config = dict(
    num_hidden_layers=15,
    hidden_size=192,
    num_attention_heads=12,
    num_key_value_heads=12,
    head_dim=32,
    intermediate_size=768,
    vocab_size=8192,
    hidden_act='tanh_gelu',
    norm='layernorm',
    norm_place='pre',
    norm_eps=1e-06,
    positions='learned',
    qk_norm=False,
    attn_scale=0.177,
    bias='all',
    tie_word_embeddings=True,
    parallel_block=False,
    init='normal',
    init_std_qkv=0.0236,
    init_std_o=0.0,
    init_std_up=0.0236,
    init_std_down=0.0,
    optimizer='soap_variant',
    learning_rate=0.00638,
    beta1=0.95,
    beta2=0.99,
    weight_decay=0.0,
    lr_head=0.00792,
    warmup_steps=200,
    schedule='wsd',
    decay_fraction=0.779,
    decay_shape='linear',
    final_lr_fraction=0.1,
    batch_tokens=[32768, 65536, 131072, 262144],
    max_seq_len=256,
    doc_mask=True,
    train_tokens=278300000,
    max_steps=3054,
    dataset='wikipedia_en',
)
Each number is 128 + 32 x the weight over its row's rms, rounded and kept within 0 to 255. Layers, rows and columns count from 0. The size above them is the row's rms in percent of the matrix's.

# layer 11 MLP down (transposed), 768x192, rms 0.232, rows 607-624, columns 0-191
size [ 96  96 105  98  99 100 101  91 109 100  96  92  98  92 110  94 100 108]
[[129 112 150 120 124 110  89 105 129 143 135  94 161 122 154  96 134  56  80 153  88  88 138 130 102 143 147 149  66 115 145 164 209 159  85 163 165  99 150 134  36  58 183 138 140 154  81 150 175  87 127 163 135 116 159 129 131 154 148 140 101  67 151 139 132  95 127 134  77 133 131 136 147 186 140 187 132 130 131 103 177 141 136 116 117 127 186 130 118 163 150 154  66  96 161  91 126 166 111 195 152 154 122 112 138 157 139 145  72 126 120  83  71 122 102 163 148 124 119 162 138 146 106 160 163 143 107 115  88 151  80 143 142 167 154 146 100  79 159 117  98 120  66 124 131 105 133 122  98 157 108  76 127 182  91 143 176 158 104 114 100 134  96  21  77  92 169 117  96 113  99 167 140 112 132 152 101 122 156  88  49 138  87 103 175 143 159 103 101 122  98 127]
 [113 179 182 132 162 125 114 126 155 101 140 118 160 126 100 142 153 164 114  59 152  52 105 138 133  90 141 161 112 183 161 131 112 100 173 115 118 159 183  79  80 127 156  85  93 134 117  90 157 131  64 157 157  41 120 112  96 182 148 160 114 192 130  97 131 136 142  93 109 129  99  77 186 119 129 155  95  94 124  60 151  86 168 144 102 156 141 170 138 120  77  95 109 136 151 144 157 142 155 114 105 103 129 146 255 133 143 119 156  88 126  97 126 131 113 162 141 122 156 176 135 169  98 134  71 159 136 172 115 126 107 113 128 129 147 117 112 157 152 133 105 146 154  71  85 124 131 116 147 169 122 142  65 109 103 201 160 107  76 163 154 136 139  96 160 138 153 151 113 109  48 167 115 175 113 147  86 142 129 160 180 146 143 128 145 132 129  92  86 116 108 107]
 [103  69 113 160  77 130 216 115 124  91 102  92 143 102  98 109 139 109 106  77 158 158 113 119 158 141 161 184  67 132 180  80 185 147  88 103 193 169 173 156 255 122  85 167 136  95  98 117 116  71 102 128 130 154 137 125 159 146 159  95 159 112 150  98 113 108 220 138 156  85 149 171 133 112 142 103 127 131 135 145 124  86 125 138 161 104 114 143  74  99 178 136 133 110 117 137 116 176 121 122  74 160 127 131  82 168 111 134  87  68 132 142 111 104 173 167 112  84 132 106 111 136 109 118 107 155 125 126 134 109 126 117 144 128 165 201 141 145 127 140 170 112  72 154 130 160 138  66 135  82 140  98 111 113 117 127 125  82 125 182 188  99  76 103 148 100 107 141  90 126 124 102 155 141 101 110  90 106 126 134 143 176 133 138 109 118 101 115 141 126 170 142]
 [121 120 108 136 113 144 126 106 159 165  87 133 129  87 102  88 129 143 172 126 142 101 134 153 105 174 137 141 106 105 120 144  83 111 149 130 180 116 169 115 205 133  79 173 148 145  90 117  88 167  69 188 150  97 122 119 114 161 157 152 117 183  90 146  99 136 126 137 158 129 120 125 130 122 194 166 151 110 111 150 107 114  80 141 190 119 154 126 155 166 150 110 142 197 107  81 153  46  91  55 120 106 124 104 120 136 140 116 142 121 154 118 111  69 152 155 102 130  77  95 132 127  57 105 179  88 169 140 181 172 137 137 165 176 112 101 143 106 162 133 129 154 165  75 155 190 154 172  94 169 109 132 108 105 114 141 118 113  97 158  66 208 160 132 146 181  91 107 130 196 141 132 193 118 107 161 154  97 128 137 119 137 124 121  91 108 157 137 217  94 173  98]
 [105  99 107 188 118 120  85 158  85 139 136 124 177 136 113 214  91  98 175 117 124 112 141  96 118  80 137 138 117  95 190 116 226 130 153  97 155 158 148 144  38  83 130 187 144  58 146 189 129  87 106 156 134 120 145 116 132 150 145 139 157 131 185  53 160 147 135 119  67 127 148 133 100 179 117 142 110 145 111 138  74 165 119 119 122 166 119 122  86 164 115 129 108 169 136 127 109 165 116 158 136 134 137 105 113 147 122 104 147 108  94 119 205 114  82 118 110 181 128 168 135 103  75 154 112 149 133  80 159 146  90  87 125  90 221 121 180 108 139  85 140 115 110 101 149 139 146 173 106 115 176 112 136 122  81  50 116 149 138 136 137  79 132 108 141 140 185 112 122 148  82  93 108  84 150 179 106 114 104  98 125 165 119 177 125 140 150  83 142 113 162 100]
 [156 139 177 117  54  73 137 135 146 111 109 102 131  87 148 120  85 133  72 108 118  84 158 173  60  91 136 150 116 102  96  91  98 104 148 100 196 112 122 156 119 149 156  97 106  94 116 138 113 163  75 133 131 129 118 139 190 139 150 179 102  89  99 133 175 102 166 166 132 164  95 136 132 165 104 122 137 134 135 200  92 143 108 132 132  85 165 163 134 178 140  89 168  69 135 101 136  82 137  88 143 119 171 110 188 161 141 185  97  82 121  55 175 186 138 187 168 128 110 114 123 145 155 126 105 175  88  64 130  73 115 144 141  85  95 129 140 113 159  66 160 121  84 130 128 139 177  84 169 146 164 150 151 203 114 153 122 132 126 204 171  97 140 137 136 133  97 124 109 126  87 159  91 117 125 104 183 152 121 120 135 108  92 136 114 105  51 102 122 141 118 124]
 [146 119  51 158 160 130  76 141 139 128 170 144  70 153 134 154 103 121 139 118 185 140 179 169 128 103 187 112 133 122 114 140  55 176 103 130 128  79 120 134 107 163 104 126 115 122 105  98 111 118 168  83 139  85 124 180 155 105 101 207 123 162 109 123 196 101  95 167 137 153 158 196  95 131 110  87 122  94 133 163 137 116 103 154 145 108 100  89 132  99 169  69 103  72 130 136 174 114 136 137  91  97 101  47  84 163 190 172 152  57 108  91 140 133  82 147 144 155 156 148 108 109 210 133  99 157 114 134 116 104  94 139 165  73 118 118 106 128 191 101 198 169 101 100 138 157  94 155 175 101 144  95 149 156 153 152 165  63 132 156 145 163 116 126 110 152 144 119 125 112 126 160 132 121 160 143 124 120 103 124 154  89 107 127 118 121 111 119  65 166 195 101]
 [ 47 120 196 155 156 145 167 164 118  89 103 140 140 120 119 145 117 194 148 118 114  82 112 131 112 116 126 106 181 130  90 132 179 142 137 145  97 178 140 121  87 113 123 139 100 137 132 154 106  95  81 116 140  92 155 116  93 180 131 153  70 115 150  91 100 146 133 150  89  81  90  79 136 124 171 165  87  93  68 169 133  89 107 122 129 137 105 143 145 110 108  92  71 125 111 172 114 109 132  98 183 171 189 128 132 167 107  94 173 120 179 106 128 174 125 128  82 121 104 165 150 114 102  93  36 109 139  73 130 149 144  88  67 166 167 108  93 131 145  92 138  91  92 200 125  61 132 136 102 124  92 138 148 146 141 118 104 135  91 117 220 168  96 133 128 152  99 128 169 179 150 160 172 123 142 137 146 137 152 112 113  78 177 181 135 145 100 114 150  60 100 164]
 [ 75 161  81 122 176 169 120 141  69  99 108  96  76 139 121 145  97 182 104 142 104 121 103 135 189 143 138 118 159 101 124 114 136 103 113 171  94  85  74 139  91  94 104 134 121 135 154 143 111 149 156 116 160 125 158 139  86 140 159 131 154 208 139 151 102 177  70 164 130 169 140 109 128  91  98  94 112 153 111 144 137  94 134 122 117 113 116  87 147  77 146 110 125 108 151 179  91 116 176  65 136 122 157 150 179 123 132 133 157  99 116 149 127 138 127  82 126  88 101 152 156  44  80 120 134 138  78 104 179 178 160  82 119 172  59 178 115 149 137 162 145 162 164  93 120 155 125 111 107  79  74 132 172 183  76 101 102 145 115 137 175  63 180 136 140 131 144 129 181 174 156 158 171  81 131 124 158 153 122 123 186  98 140 132 146 102 143 143 139 197 178 201]
 [131 171  93 150 126 181 134 115 105  71 100 113 148 146  95 145 142 160 186 130 160  89 149 166 151 149  95 148 100  35 111 122 136 121 105 130 147 144 125  99  72 132 189 131 130 156 140 123  98 165  95 140 124 141  43 115 122 136 111 138 115 110 158 149  67 138 130 149 166  99 151 110 129 128 150 128 137 126  85 166  96 125  33 158 134 135 119 177 116 139 134 136  95 152 148  99 144 177 187 159 191 119 131 134 103 116  97 186  60 117 118 150 118 162 135  99 160 131  92 158 161  90 132 132 132 134  50 116 135 132 106 132 132  51 135 100 132  33 128 159 173 134  87 122 102 131 120  85 128 113 152 116 107 115 123  73 133 170 141 141  75 107 172 137 128 166  59 169 156  99 149 149 146 158 135 190 111 105 129  59  82 170 128 104  98  64 151 100 193 178 146 146]
 [125 146 186 125  98 163 197 141 166  98 141 186 121 106 179 171 111 124 116 146 169  61 169 101  95 165  91 102 150 115 100 103 142 122 155 157 119 130 101 137 192 164 213 132 100 115 100 109 109 129 139 120 109 118  87 182 160 152 120  89 135 144  36 151 150 159 161 110 113 151 108 118 166 112 105 127 142 114 157 155 198 190  98 116 124 151 132  93 114 184 103  98 106 149 118 112 200 136 129 112 129 196 101 145 140 184 153 130  47 111 150 125 124 165 110 202 136 165 184  85 126 120 121 174  85 141  81  98  97 129 148 145 131 128 142  93 127 164 145 130 163  80 171 100 133 132 124 135 110  78 120 159  92  81  63 133  88 107 119  74 135 152 109 126 125 107 141 153  89 188  69 119 116 141 128 122  81 100 143  88 124 174 135 121 136 137  73  62 115 102 129 138]
 [166 159 125 164 114 148 124 107 105 121  96 115 108 105 142 115 169 157 100 157 185 121 154  84  97  93  54  71 123 153 144 168 114  99 144  88 183 126  75 133 138 181 111 129  62 128 172 108 120 152 115 123  50 112 141 120 103 207 116 132 119 110 103 179  79 107 156 189 115 119 106 141  90 143 151 150 141 121 143 172 130 104 102 150 137 115 126 138 151 135 141  93 157 187 214  98  96  63  98 134 156 160 102  77 132  93 182  78  90 115 150 141  97 130 178 133 151 127 132 126 111 167 173 153 105 208 131 154 128 177 107 116 107 111  91 146 127 119 130 107  69 128 187 173  94 145 130  70 154  82 131 139 106 168 153 145 175 197 183 125 129  97 147  85 122 116 177 101 104  86 150 138 106 146 171 149 134 118 127 128 120  76 197 167 134 119 136 103 126 191 121 134]
 [157  93 125 135  86 123 137 142 156 169 127  97  90 131 159 188 105 103 131 131 171  69 163 183 111 123 113 119 138 134 150  61 123 104 148 159 115 126 147 136 255 137 128 113  63 145 122  88 168 140 158 108 142 102 154 172  33 103  90 180 189 135  56 171  96 182 111 160 107  81 149 156 124 102 150 133 153 113 134 171 173 104  67 100 106 150  93 140 144 150 144 121  91 113  90 123  90 136 103 130 168 143 116 134 168  90 132 142 125 146  82  95 124 108 111 120 191 107  95 106 117  76 139 144 136 113 118 130 130 151 147 130 164 122 103 136 157  96 152 159 113 137  88 144 173  37  96 164 180 161 113 125  80 151 115 139 148  71 107 110 123  92 136  76 126  94 131 152 118 137 168 140 184 141 121 160 107 101 128  93 104 109  97 136 199 104 112 137  79 127 112 166]
 [122 163  85  76 137 155 116  76 146 135 159 109 119 120  97 102 155 178 176  85  94  95  78 111 161  66 158 195 103 130  72  95 187 143 136 156 135  99 119 160  68 156 149 135 132  38 198 116  80  92  51 104 140  99 160 137  85 127 153 126 186 147 150 138 100 175 143 173 113 134 122 129 180 164  57 180 118  96  84 134 129  94 162 128 151 141 130 119 153 116 149 110 144  96 130 135 119 124 127 118 132 124 110  88 128 127  66  99 146 127 113 162  80 184 140 170 131 140  51 166  98 125 165 133  89 195 136  83 147 105 162 139 147 152 139 113 128 135 104 162  73  82 129  92 105 117 108 147 112 168 170 115 169 130 133 168  87 173 136 156 211  74 163  98 105 166 106 131 142 127 120 164 175 137 160 114  96 178 161 119 141 119 132 116  98 127 107 117  99 153 134 129]
 [ 67  93 157 104 150  72 130 132  69 138 114 158 167 144 126 135 137 135 109 132 155  81 135 190 104 139 130 144 135  94  92 125 198 127 118 115 199 102 149 102 120 168 140 149 100  95 141 104  92 134 156 108 102  88 127 144 143  83 112 167 127 148 121 141 131 109 158 180 113 151 162 166  53 155 159 167 111 106 114 101 113  84 121 110  86 123 127 145 142 166 175  83 126 145 174 153  49  56 132 129 135 178 129  89 119  81 127  90 100 143 100 128 160 104  60 126 118 113 116 139 112 104 142 141 113 148 103 151 122 155 109 123 151 151 162 163 183 177 149 103  72 185 164 103  99 140 104 130  98 151 145 136 128 156 156  83 105 149 128 217  99 126 105  54 142 112 126 102 105  80 159 127 104 216  96 141 117  94 106 118 120  73 173 129  83  40 119 131 171 198 150 130]
 [104 160 151 116 102 118  59  92 107 164 149  87 157 153 130 143 122 162 157 153 156  96 108  97 109 138 202 118 140  80 141 158  74 171 185 125 135 153 157 105 187 193 127  81 232 141 140 177 134 120  92 208 117 131  79 173 158 130 123 138  75 143 103 149 125 115 163  96  80 150 118 169 178 154 102 142 115 135 132  99 138 138 148 110  62 153 198  46  89 124 158 157 109  97 122  80  72 106  94 125 147  96 156 150 132  98 156 135 133 126 116 164  94 150 136 108 150 126 127  81 132 114  89 140 142 135 142 107 126  77  78 167 147 116 109 169 121 147 117 107 136 101  73  61 153 125 120  93  96 130 167 122 121 152 155 142 149  80 166 132 112 178 160  91 152 113 160 165 123 175 104  93 148 115 167 137 187 165  86 131 154 101 152 104 110 138 146 136 115 214 132 120]
 [119 137 108 147 167 151 159 106 147 125 124  96 147 166  91 129 156 108 172 107 110  86 106 198 124 166 104 147 127 135 120 149 184 150 126  99 156 127 128 167  85 166 134 131 118 154 117 119 118 135 133  76 112 123 170 135 115 137 111 117 137 125 140 169 202  74 140  98 167 128 120 107 134 160  68 165 158 123 177 158 165 156 150  94 130 121 103 124  95 135 143  38 123 119 113 179 153 150 135 191  69 169  99  89 120 135  78 200 161  91  94 166 108 107 101 108 149  59 115  78  69 100 110  74 135 159 183  95 107 134 173 150  66 104  69  98 163 119 127 184 114 132 152  95  79 130 140 121  93 131 142 137 105 156 169 119 123 108 110 115  92 118 101 136 176  73 133 133 113  95 158 190 105 179 159 171 110  71 136 119 116 100  94 114 104 102 145  56 151 208 179 150]
 [107 102 115 103 157 132 154 104 149 199 143  84 151 151 119 113 148 105  65 165 136 132 127 178 120 123 190 114  93 119 184  89 104 117 117 157  90  96 160 110 149 143 128  96  91 131 134 141 155 142 139 140 117 171  98 104 142  86  81 138 109 126   9 153 187 150 135  77  96  83  67 149 159 148 128 116 171 155 102 176 143  98  75 177 110 121 193 113 187 166 164 130  67  86 134 152  84 144 127 140 104  80 118  91 137  90 155 148  76 124 102 107  98  85 139 128 166 149 127 168 114 154 141  71 141 100  95 126 126 112 132 160 138 120 124 169 153 152  78  65 141 144  79 114 136 113 121 114 121 158  53  46 154  91 154  88  83 170 108 114 144 134 147 105 162 171  94  97 133 163 112 117  99 132 156  72 146 126 134  81 129 105  69 161 153 128 133 166 144 174 134 150]]
# layer 11 MLP up, 768x192, rms 0.232, rows 608-625, columns 0-191
size [ 97 107  98 102 100  99  98 105 108  90 100  89  97  97 100  90 106 102]
[[ 62 188 138 118 104 168 103 108 122 119 147 109 150 153 104 115 131 139 122 165 153 134 126 114 118 108  85 132  36  72 157  86 114 139 148 133  98 135 112 121 219  93 120 127 150 121 110 174 159 135 111 124 143 105 101 115 103 101  67 134 160  94 139 146 121 131 131 102 100 182 146 146 152 155 122 112 155 143  93 129  80  74 164 102 122 110  85 166  73 169  89 169 215 106 141 135 139  65  90 152 150 123 108 170 135 112  35  81 100 223  72 110 137 129 127 113 171 145 111 157 186 109  85 108 118 123 170  79  98  85 116 106  69 117 140  81 173 149 146 125 126 142 118 120 103 112 156 162  86  51 168 112 123 163 161  84 151 155 116 166 115 127 121 165 119 164 100 136  96  90 128 141 138  96 174  80 151 120 133 145  94 153  83 177 120 101  99 157 130  99 137 154]
 [152 123 134 138 113 118 100 166  99 136 129  94 140 122 184 143 155 141 186 193 104 178 178 146  79 210 109  93 115 144 216 106 158 148  96 146 157 114 158 108 149 177  73  59 144 108 144 177 128 135 117 122 119 152 123 130  95 151  83 124  69 194 143 140 102 121 138 114 116 182 111 176 133 119 162 196 137  88 124  81 151 167 121  51 164 113 116 106 128 131 123 140 150 153 109 129 182 113 158  88 109 141 133 146 132 147 126 157 130 130 161 151  68 120 159  69 159 157 179 110 140 139 128  89 132 166 109 119 100 163 186 183 142 134  46  98 153 106 122 110 104 112 142 127 118 125 143  53  95 119 112  80 123  93  93 113 141 199 146 122 154 126 105 166 134 113 152 123 180  90 158  91  96 110 149 100  84 157 161 178 129  94 167 110 145  90  82  76 101 103 128 165]
 [129 128 158 125 192  58 150 144 132 174  68  92 123 123 148 130 129  90 124  98  93 160 135 112 144 153 164 119 117 137 146 158 165  78 121 111 161 162 133 127 105 134  70 106  99 105  91 110 120 163 114  96  60 121 133 134 141 126 138 111 160 121 103 167  69 128  91  66 125  64  78 174  87  65 117 135 140 140 127  63 121 143 131  98 135  90  73 155 168 145 135  76 115 150 102 173 141 107 156 151 135 118 105  98 126 138  95 138 152 121  81 152 101 157 133 135  58 175 135 148 165  74 155 156 143 118 161 150 111  66 146  99 148 131 229 161  97 113 117 107  92 192  92 150 152  98 104 154 176  72 139 118 152 162 148 143 115 192 159 111 150  19 115 128 129 142 127 119 128 125 110  64 126 116 115 162 124 113 145 121 136 155 185 130 161 156 172 128 163 149  55  91]
 [127  95 119 134 154 145 180 141 173 106 118  99 129 169 143 137 102 130 133 133  51 138 123 150 169 163 167 173 151 116 138 165 147 118  83 101  72  68 132 117 100 152 107 112 163 123 153 101 188 179  80  73 149 176  82 153 112 175 133 139 166 122  90 121 113 144 159 137 129 133 153  99 184 170 122 131 130  67 133 130 115 158 159  91  88 152 144 136 125 101 149 132  66 147 157 164 138 101 135  43 132 128 129 111 139 109 138  77  51 169 155 156 144 137 163 196 144 108 137  85 178  68 135 128 168 117 149 158 116  89 194  99 206 140 156 181 147 104 162 167 172 118 147 169 101  52 127 102  58 113  99 130 157  95 128 135 103  75 175 108 145 181 128 122 141 163 130 145 133 145 139 124 127 119 118 101 155 161 166 146 130  91 122 156  90 182 108 174  78  97  95 152]
 [128 115 137 158 130 141 105 155  74 139  92 107 129 128 131  53 150 132 172 153 133 162 123 111 187 143 134  59 141  88 176  88 132 110 147 105 132 117 101 118 107 153 110 132 108  99 151 101 154  84  91 115 147 152 152  80 109  93 125 152 142 173  94 177 178 111 122 124 182 144 137 151 136  78 129 137  91  82 167  92 165 109 100 170 107 115 101 145 185 109  91 172 122 197 197 110  81 153 112  95 142 160 124 144 192 147  98  79 191 118 144  92  93 110 139  55 168 120 114  97 194 163 152 125 103 155 179  76 150 107 123  98 134  91 156 116 113  82 140 197  78 154 132 148 143 153 132 126  72 161  86 162 136 114  69  98 110 142 111 127 158  51  98  67  75 134  87 106 127 123 107 188 154 131 159 129 144 131 131 132  94 142 165 193 128 188 115 119 128 148 101 123]
 [114 108 125 105 159 206 160 165 155  96 100 114 129 148  98 157 157 109 124 145 110 120 146 138 125 130 120 146 170 133 101  76 141 161  94 144 107  68 131 138 134  91 134 105  68 114 127 138 139 124 166 118 109 142 202 223 120 130 155 170 142 181 143 114 151 159 118  85 139  87 162 129 141  26 131 173 140 165 110 116 110 147 122 131  96 202 133  94 194 115 112 111  88  60 183 107  91  93 171 118 199 142 165 104  91 115 130 108 122  97 101 135 114 116  92 127 163 107  97 118  46  93 116 195 104 137 160  87 124 183 160 149 114  60 156 126 156 130 113 153  76 127  58 101 115 143 143 144 159 116 122  72 126 166 117  64 124  60 129  86 134 106 195 165 130 184 132 142 140 143 141 146 134 112 137 123 117  94 171 126 152 135 137  83 105 110 154 128 102 136 140 166]
 [147 142  89  84 102 139 153 142 189 119 133 146 117 146  92 109 119 135 136 120 131 126 131 109 100 180 136 184  64 119 192 122 122 116 181  90 158  54  61 100 133  81 107 148 110 147 112 153 175 141 191 202  67 185  85 105  97 146 101 132 207 144 143 129 127 161 143 105 137  78  95 134 112 112 100 163 129 139 150  91  93 109 112 105  97 128 162 166 108 126 124 139 104 122 105  81  93 112 118 114 182 121 120 107 111 143 183 105 146 134 101 141  89 123  84 109 144 181 146 176 123 145 204 120 127  95 164 150  81 195 135 119 121  98 174 119 172 127 160 101 152 185 139 147 130 141 149 119 122 136 130 122  56  55  89 101 170 101 134 153 157 117 108 206 151 138 120 173 120 100 141 123 118 125 159 127  88 170 112 141 119 147  53 127 147  87 161 199 154  99 143  75]
 [179 182 148 148  51 120 104  90  96 157 130 171 128  64 131 103 150 159 148  87 141 159 154 115 175 111 113  88 163 105  64 158 151 154 167 130 172  68 177 108 129  44 116  82 133 136 110  83 129 181 166  87 133  88  66  96 142 150 105 118 185 168 147 110 166 199 151 123 168 173 148 118 144 127  82 118 132 158 196 117 159  96 148 114 180 125 146 143 144 163 124  87 115 136 106 119 122  89 133 122 114 126  87  93 168 166 131 159 124 115 190 150 159 126 132 147  79 118 130  92 160 139  68 102 139 111 156 141 137 136 135 127  95 157 151 117 157 141  92 140 150 144 149 142 157 200 170 114  50 143 151 122 113 187  90 134 156 158 124 125  66  58 168 158 171 107  78 142 113 111 120 129 101  88 119 148 131  93 113 130 123  89  91  78 150 110 152  77 129 159  96 143]
 [ 68 130 118 105 169 136  73 175 115 142 149 118 136 146  81 167 153 157 139 119 114 171 151 130 141 105 114 111 152 120 116 153 103 153 209  84 161 122 108 163 122 155 177 105 156  70 129 129 149  85 113 136 156 122 156 135 114  96 126 146 160 101 197 149  52 142  94 115 148 106  94 167 164 184  65 127 108  97 124 188 141 111 120 105 111 143 135 100 114  98  87 142 167 137  48 143 161  91 143 178 135 167 133 132 104 161 104 114  63 125 149 115 126 138 142 186  95 137 147 106 131 125 159  87 133 112 123 136 135 104 131 122 125 168  81  81 135 140 184 122  70  63 103 184 143 173 152  93 100 135 180  85  96 162  62 128 104  82 146 118 112 204  88 128 127 108 178 197 174 148 175 110 139 128 138 140 156 143 123 159  73 140 103  99  64 197 152  97  99 103 140 131]
 [141  72 157 116 161 112  75 157 174 146  82  72 132 116 197 141 105 146 116 168 109  84 114  93 107 116 140 104 146  76  88 134 131 157 130 154 170  90 148 112 142 119 121  95  93 164 201 188 132 150 112 192 103 138 163 177 151  87 180  93  65  76 143 140 160 144 117 120 160 135 150 131 139 177 119 171 133 217  79 128 131 116 178 115  83 143 150 129 192 136 142 134 136 130 112 105 111  82 131 124  82 140  89 135 106  66 149 135  91  79 161  84 116 152  76 133  89 158 113 169 154 154 134  77  99 129 157 194  90 110 139  88 153 188 130  99 181 153 154 105  93 152 145 123  76 130 106  81  94 188  84 138 136 145  99 126 115 127 100 122 100 152 122 145 144 104  83 122 119 109  68 133 116 152 155 144 105  93  80 124 124 133  87 178 160 103 124 117 126 209 145 109]
 [126 124 144 242 125 131 146  50 164 130  95 103 127 103  90 127 145 172 164 122  74  82 184 137 121 138 147  68  86 140 116 159 133 106 143 146 139 173  68 147 128 108 133 120 150 121 108 160 152 126 132  95 138 158  94 120  87 140 108 135  77 137 149 129  66 110 208 139  91 105 103 202 137 175 166 162 131 124 110 128 103 205 101 115 153 100 123 156 118 114 127  93 107 176  85 121  75 108 127 107 110  98  83 190  93 169  97 124 134 180 134 177 112 137 149 104 119 168 139  99 150 199 121  64 115 116 131  92  67 119 176 109 119  99 198 102 131  90 120 160 108 150 169 143 108 153 139 174 124 115 141 205 154 114 129 100 149  84 138  84 135 100 141  97  83 106 138 162 152 132 117 125  62 124 116  90 147 132 100 154 145 151 104 152 126 131 198 108 107 151 154  83]
 [165 118 126 127 113 155 108 133 110  88 131  81 125 130  49 170 142 154 119 124 111 158  96 128 149 153 151 105  68  96 113 171 155  55 148 150 165 165 123 123 167 105 232  40 124 132 128 132 178 176  87 182 131 115 105 108 125 109 177 117 108 112 125 140 150 109 135  58 160 169 134 159 125 114 133 149 149 128 158 110  79  96 125 120 177 122 144 105 120 146 130 141 153 139 186 116  79  98 165 138  99  82 175 139 114 120 122 175 121 150 150 133  58 112 131 124  98  90 116 113  33 116 116 116 192 150 122  71 114  85 167 114 140  90 131 108 137 134 146  75 147 147 154 134  83 183 123 151 100 157 132 119 122 102 132 100 143 143 112 112 100 188 144 120  89 193 143 128  93 108 165  75  79  87 164 138  90 185 135 131 147 124 153 192 153 115  71 123 209 119 131 133]
 [135 183 122 132  87 141 152 112 190  86 139 119 171 121  96 155 145 129 149 141  83 138 151 138 112 109 121 118  78 112 136 189 146  96 145 107 116 123 150  92 159  85 161  91 193 200 149 133 157 141 189 116  89 183 128 146 206 107 122 180  84 106 142 154 110 162  69  49 100 103 185 105  71 128 124  78 141  83 157 114 173 102 138  91 171 123 199 114 168  76 140 160 112 112  95 127 172 133 126 118 154 139 129 122 114 112 158 121 118  68  97  84 171 158 146 136  97 121 144 106 170 174 155 118 161  83  99  83 108 130 138 139 155  98 147  73 128 106 147 188 180 132 135  77 119 117 128 108 129 118 114 109 130 115 125  98 110 128 151 171 154 208 171 151 142 171 120 112 158 122 146 108  84 163 141 169 118 106  93 160 110 162 121 128 163 137  99  33 110  81  98 105]
 [ 84 108 173 111 118 150 107 111 120 191 117 144 130 127 107 128  67 170 151  95 143 158 124 124 166 145 150 168 101 148 100  97 141 135 116 173 185  56 119 148 118 107  32 118 110 162  99 129 117 118 149 161 152  40 115 147 118 177  62  63  95 158 113 137 126 144 147 158 116 112 157 134  96 158  66 114  47 171 164  93 146  74 111 146 134 152 103 136 100 153 128 190 168 164 142 103 144 176 125 117 124 121 141 134 109 140 116 148 107 154 118 103 128 151 148 141 122  92 181 153 160 123 175 134 178 126 141 119 100  87  78 124 108 197 109 154 141 111 127 151 120 132 144 137  90 147 167 134 105 102 126  83 115 138 123 153 145 118  55 173 164  90  65 135 176 228 132 169 118 150 138  82  90 115 123 127  75 124  70 111 128  90 154 187 130 181 104 107 160 177 126 120]
 [161 129 173 153 127 111 153 133 134 112 158 146 171 145  51 136  81 135  80 197 156 181 101 152 144 166 151 152 107  92 128 154 116 171  71 168 169  93 167  65 135 137  82 162  90 161 149 102 124 125 148  94 152  93 141 171 124 130 165 155 158 157 132 118 118 127  90 186 198  54 215 121  94 116 106  87  84 100 111 158  75  76 122 149 115 134 110 140 108 112 129 167 117 161 162 190 132 207 172 127 101 106 136 143 155 118 135 125 115 142 139  57 135 131 122 119 130 169 187  94  93  77 143 181 150 116 174 141 159 119 155 129 136 143 159 131 121 169 169 133 105 176 141 119  99  78 162 157  96 102 103  70 143 136 110  91 179 149 131 120 122 112 110 129  92 193 108 111 160 131 165 141 147 134 122  86 125 124 150 140 171 142 158 106 126  98  87  70 155 148  76  82]
 [107 105 109 108 108  86 113 132 128 105 134 164 168  77 105 135 182 106 156 143 102 144 168  55 182  98 135  98 138 153 132 107  69 162 143 123 108 127 166 108  74 133 103 113 141 187 127 138 100 156 173 138 134 196 138 116 129 127  44 132 174 122 162 134 114 176  87 148 128  70 107 139 142 152 214 135 153 141 111  94 131  68  96 144 117 113 171 140 142 138 129  99  89  81 144 125 134 118 150  46 124 134 105 101 147 129 172 126  78 100 159 146 166 151 198  93 128 140 114 170 167 171  92 190 127 131 112 111  85 131 152 117 161  96 188 127  97 108 195 150  53 167 144 146 129 159 130 114 146 141 114 139 127 194 103 138 102 125 135 116 163  91  98 164 142 132  86 137  66 142 105 162 126  77  90 180 121 124  99 136 140 156 193  84 103  78 167 147  90 103 156  83]
 [156 185 139 147  95 121 132 128 106 167 208  90  89  97 173 125 146  97 171  66 113 172 111  60 142 101 125 132 132 122  92 147  82 183 116 106 165 144 110 109 120 139 175  77 125  86 133 110 170 126 139 118  96 129 119  82 110 107  85 155  87 107  87 122 134 118 117 177 147 208 208 118 119 100  74 112 133  61  98 139  98 179 108 147  91  77  97  92 117 153  76  81 161 167 140  62 200 134 114 130 126 161 136  61 123 121 147 165 139 179 130 151 114 162 137 130 183 154  96  82 168 158 135  90 122 116 116 126 165 188 175  86  69 137 122 104 161  62 159 183 106 125 123  88 128 157 128 119 165 107 110 117 155  89 158 105 129 171 154 113 143  77 129 162 117 135 132 123 106 122  95 139 186 127 127 162 137 148  99 169 138 111 127 137 143 178 142 144 150  81 128 155]
 [144 146 113  96 153 110 122 128 177 211 116 126 109 133 115 109 139 140  76 156 117  82 117 175 137 147 131  85 117 126 131 103 125 149 109  82 143 143 150 107  93 172 211 150 105  97 159 136 185 185 110 110 135 179 100 115 128  95 171 116 154  98 119 185 158 156  97 132 148 126 148  97 106 121  81 103  91 165 131 199 110 154 127 134 172 132 150 168 106 125 108 135 110 187 167  68 142  96 125 145  99 107 148 178 160 152 168 108 179 111  76 100 155 171 115  97 149 151 130 123  98 132  80  63 157  95 129  65 130 132 133 155 145 146 105 114 122 159 103 119 129 135 106 152  81  78 138 158 155 163  95  76  41 156 115 135  68  65  45 189 157 113 157 155 139 119 110 127 143 141 176 111 124 136 148 137 162 114 117 169  78 134 187 180  62 115 150 156  94 108 177 145]]